{
  "vocab_size": 5558,
  "activation": "squared_relu",
  "norm": "rmsnorm",
  "norm_place": "pre",
  "attn_scale": 0.0884,
  "init_std_qkv": 0.0436,
  "lr": 0.00142,
  "lr_head": 0.00901,
  "final_lr_fraction": 0.0,
  "seq_len": 2048,
  "steps": 4236,
  "dataset": "wikipedia_en"
}
Each number is 500 + 25 x the weight over its row's rms, rounded and kept within 0 to 999. Layers, rows and columns count from 0. Numbers have three digits each. The size before them is the row's rms in percent of the matrix's.

# layer 6 MLP down, 256x1024, rms 0.054, rows 186-207, columns 0-127
100:501515431480479492528516500539512473502523510460525472528503520505532508468499444519529484528476485512535504548486504516536527506492485505515561465499471512519497463512480504495551502494520464493504502523523489469535514460527528497528540522484503501481504488527526536491508514496441526509523513517496476471489507543505476558508501502527497538471512508519502549505497515452501489464465
099:491490490460535493541464523539494492472509543515511462498507498503505473550451481460488461469481494500528528515483488471505484515516537513498464482518482436497511495512518505487478505518507496534512467487457515469561535482469519512474500468497476504520484571473490475497479510529528524452455508452482465541441520474514519511499536488509443442448537472530496529524503505472510514479528
097:549481519537497503478502500525503525497513523512520481493543502483521548476481490481492481502487510497485516505535496484525494486503499541520505486472518535493492522502461540511528450488507524465555546487512536475460519506496502506507499519467514511503497521475498483509500503525533473528485513476512516481494494533527452516534496539452475475494487507516487477474471501504535504474531
096:521488503502537537515500528537458516484492494475516527504496562510537495531557498529485496510468522488535501483539529466488508466440528489508477493524510524493504513507544515544495491507469535508512497489515480450501539459510485519495496476492500547518504495517523505498516460553556509516509526464512510521525487479490496490538517529506491489527504526473530524520498447533542537553536
101:501524504466494504444505467536490533511514523496504479537534520456508520495477502524486494497441490504510537530466488443505502556515457517478510486471516477515524511495508498514524506495516457516537454441546504468548477491471521474553533515515507524479519450467493509531505503517494481513509518496549487494467452548483534504508474465529513484471522501479520502511490530488426480483436
098:504504544481445498524504489502484489506523490545472503511481503472527478498484469495490496534468483537542482507511545492482527502515495492493513492480457469493518544514513470482536520530509489499505527519509475484484491501488512446500500510501506484459485478504536488475491506459483480501504485536483518478509477509507546493499494458490450490506482516494490515504477487468433487528511
102:515513505536491488493514483475558485553526466512501470467490503520513499528475499552499505428528522509495447510474514510521533483498485475473505539470522509498505544512499502546491511492505543540473500520534484501498471500540483451538464494471514497494476453527490497506500469504480497454514467544530506457490500470464509440525481453507531496474494481532490528511472469491483480519500
102:533472511515529431528471495507509524498497506515506505551484487497488530502491480529512460539492492457497505527507512475495516525491515515496504484488529533473489550494486491488502519509505466497503518506503495496530530543513494542529498490486475499495486450557528541476496467506512513502499487452476524490553515514495463488468474482517529505494447522513483447471515530475526528470496
098:487499502417509505509466531512496458518493474521502517480472500449511517529510518489490494528498526484537491536488507543465546503475493479471518483483483529539459496505479517472491502519481528499536495473550482495507525501500444466529473480523507475468496494484507475517554467470476496506478422488507519463537499498473475546455523511539536482524527473505475514495494456518461501516447
096:505501455491510482524503500524497532519463532488525496505543502471449510466549498515485480525504511476511517557485491537445525489515475522500447459545510508510499467499470548520518531523556522496510495525493500520483536505511532493489482474440498506493511527465502506505493487495471449549484540502516484504561492544498516497503539552451498429452497497531505542498501480501526506491485
096:489515476498536523500470509494513485487485543466515528536537464499453475498506505518462529493520519497509503482481523474514478505541532480480477527495514511481504461497462498471482502511481481496465468505506516462462502518474504499457480480570487488484482510479539497547505506481486510475530518465529495472479482507505491488470516500517542571523468533481470508471515459520526468531517
091:496459516508489525480495481523501546464526491517510497524508476534534507496479522489515494543500514489461528524504475518511489515540533472514496511463512530490499520494505461528500517499487460443520517491527544502505526532481443525539537529497539499488536577463468500481467522464539508486496505488522483521519553482521459523508452496517507529477500492489539495511537517493532549493481
120:536513498543538514593519526514512490480481522504486589491518545476485506534531520492540474475496500556498540512486523543512496489523540508533572504479496499516502481507513487496520521501513493530490446513510578535528506500494510453523502455451501491494517517509502497508532504476506544513495523530512490475502499487505456473457459488558479512548467499443522516484495501525497524472538
097:472513508515521534447518508481554538486478481498513497490484533537488490511559507514514495509483532487502523502493461494500502496491511507488482494574494507505515484490446511493492523511541494479474532454509471505466468492497458473488501513501484503489515511519507506486494485463479509526497509482536543491473496482496493477534470508490514500514499508488489443501480484531519507513548
099:472491490504512528509468488499485525527457484485541479484551513482507521529544524492497520529521506484486518534482467478448521465501477489482530496533549504489485520502487505548517517513546556520515535511513468516469525491498480513483474473497543495494497484506467533513523477534485450515481509542517545527537493549518497470519543499509466451478500496556513537501532489531478465496514
100:495490561544481469525512518464497465498502502495485487511529479486538490529490451514526532511514507514499515489488461512536446522484480467481513490466505504486447494492482491497470497429503481526473502479493505503490523464482493567482509511500488534522500497478441489497505478491542524541494496473503517473524518472510543532506535457495485506469514475469557552483504531519495523522516
095:426508467502502473510538515523462489487514487514495532480517526480515481506490439485464509492498508489535460515475499531486514527463545525468499469488509482484502508494495532481468508542490478469494512478506527493484537478538529515484520476456475530499520464466502472511475572470490508511546526545484523475487485500506464505562492462514496487443488512466502506432464481523510511494482
096:535478531468497521469516510501508499474516517525557496539466512498530497460492499503472510488481480510451481482500464512518499497481501496478506483492474521525487529505489490485530532501480472437464542480503538509521521497512503495484511472494478458477496495484519500529493509543477501504493494497487495513550541510489482486548496467496464513549461506527508539518501457493506516484531
099:519519546490513465515549479490439500545478514518492521504526505529510498468538447541502500489526514487521482494498438455467525500453477518515507509508524481541497471502512499473514535522537570423482507560527519504479494502500517518528479499510476520476537493472481508502478511536502510493509506558490496513541516491464513501494467532460492476452500515479550512471482484547505509498463
096:508485500500522514512512504501489478508500510462486458460466506481529489504495530502508480508541500497545497493518492496486531488512514536546515511475512446507554567510518466497505500529514511493468497476459485495531548520510536479473498581557489471532478449504508475525501478561487511467537483475518491512489459492519545499509498508495557512530502490528481528506542474527487448506487
094:512500545470494495535565510521427539527506490500423511510522521433449479500534524519507484485498487464494475493500529505479498496527536494503484519471497504493521520486435514486495490514533488485516494541477537502492499516468531502518474519499554469534500549556510483491474550458509453523501444532472534506512520500483541506477493500489461476554464490473539504501498466504486513489520
099:485501500541477509496495515461460457523493535500466510536437499483537512520461436529491494462533517517508482503506527464497492536512517473489506494539478479490506487496486488487490501496491456498536461457517528495520545453514520512507517494476504462517451482513526507463497499484517507504541508532500501471509470501483511548517565496550533530525498522468502490501490495493466491481481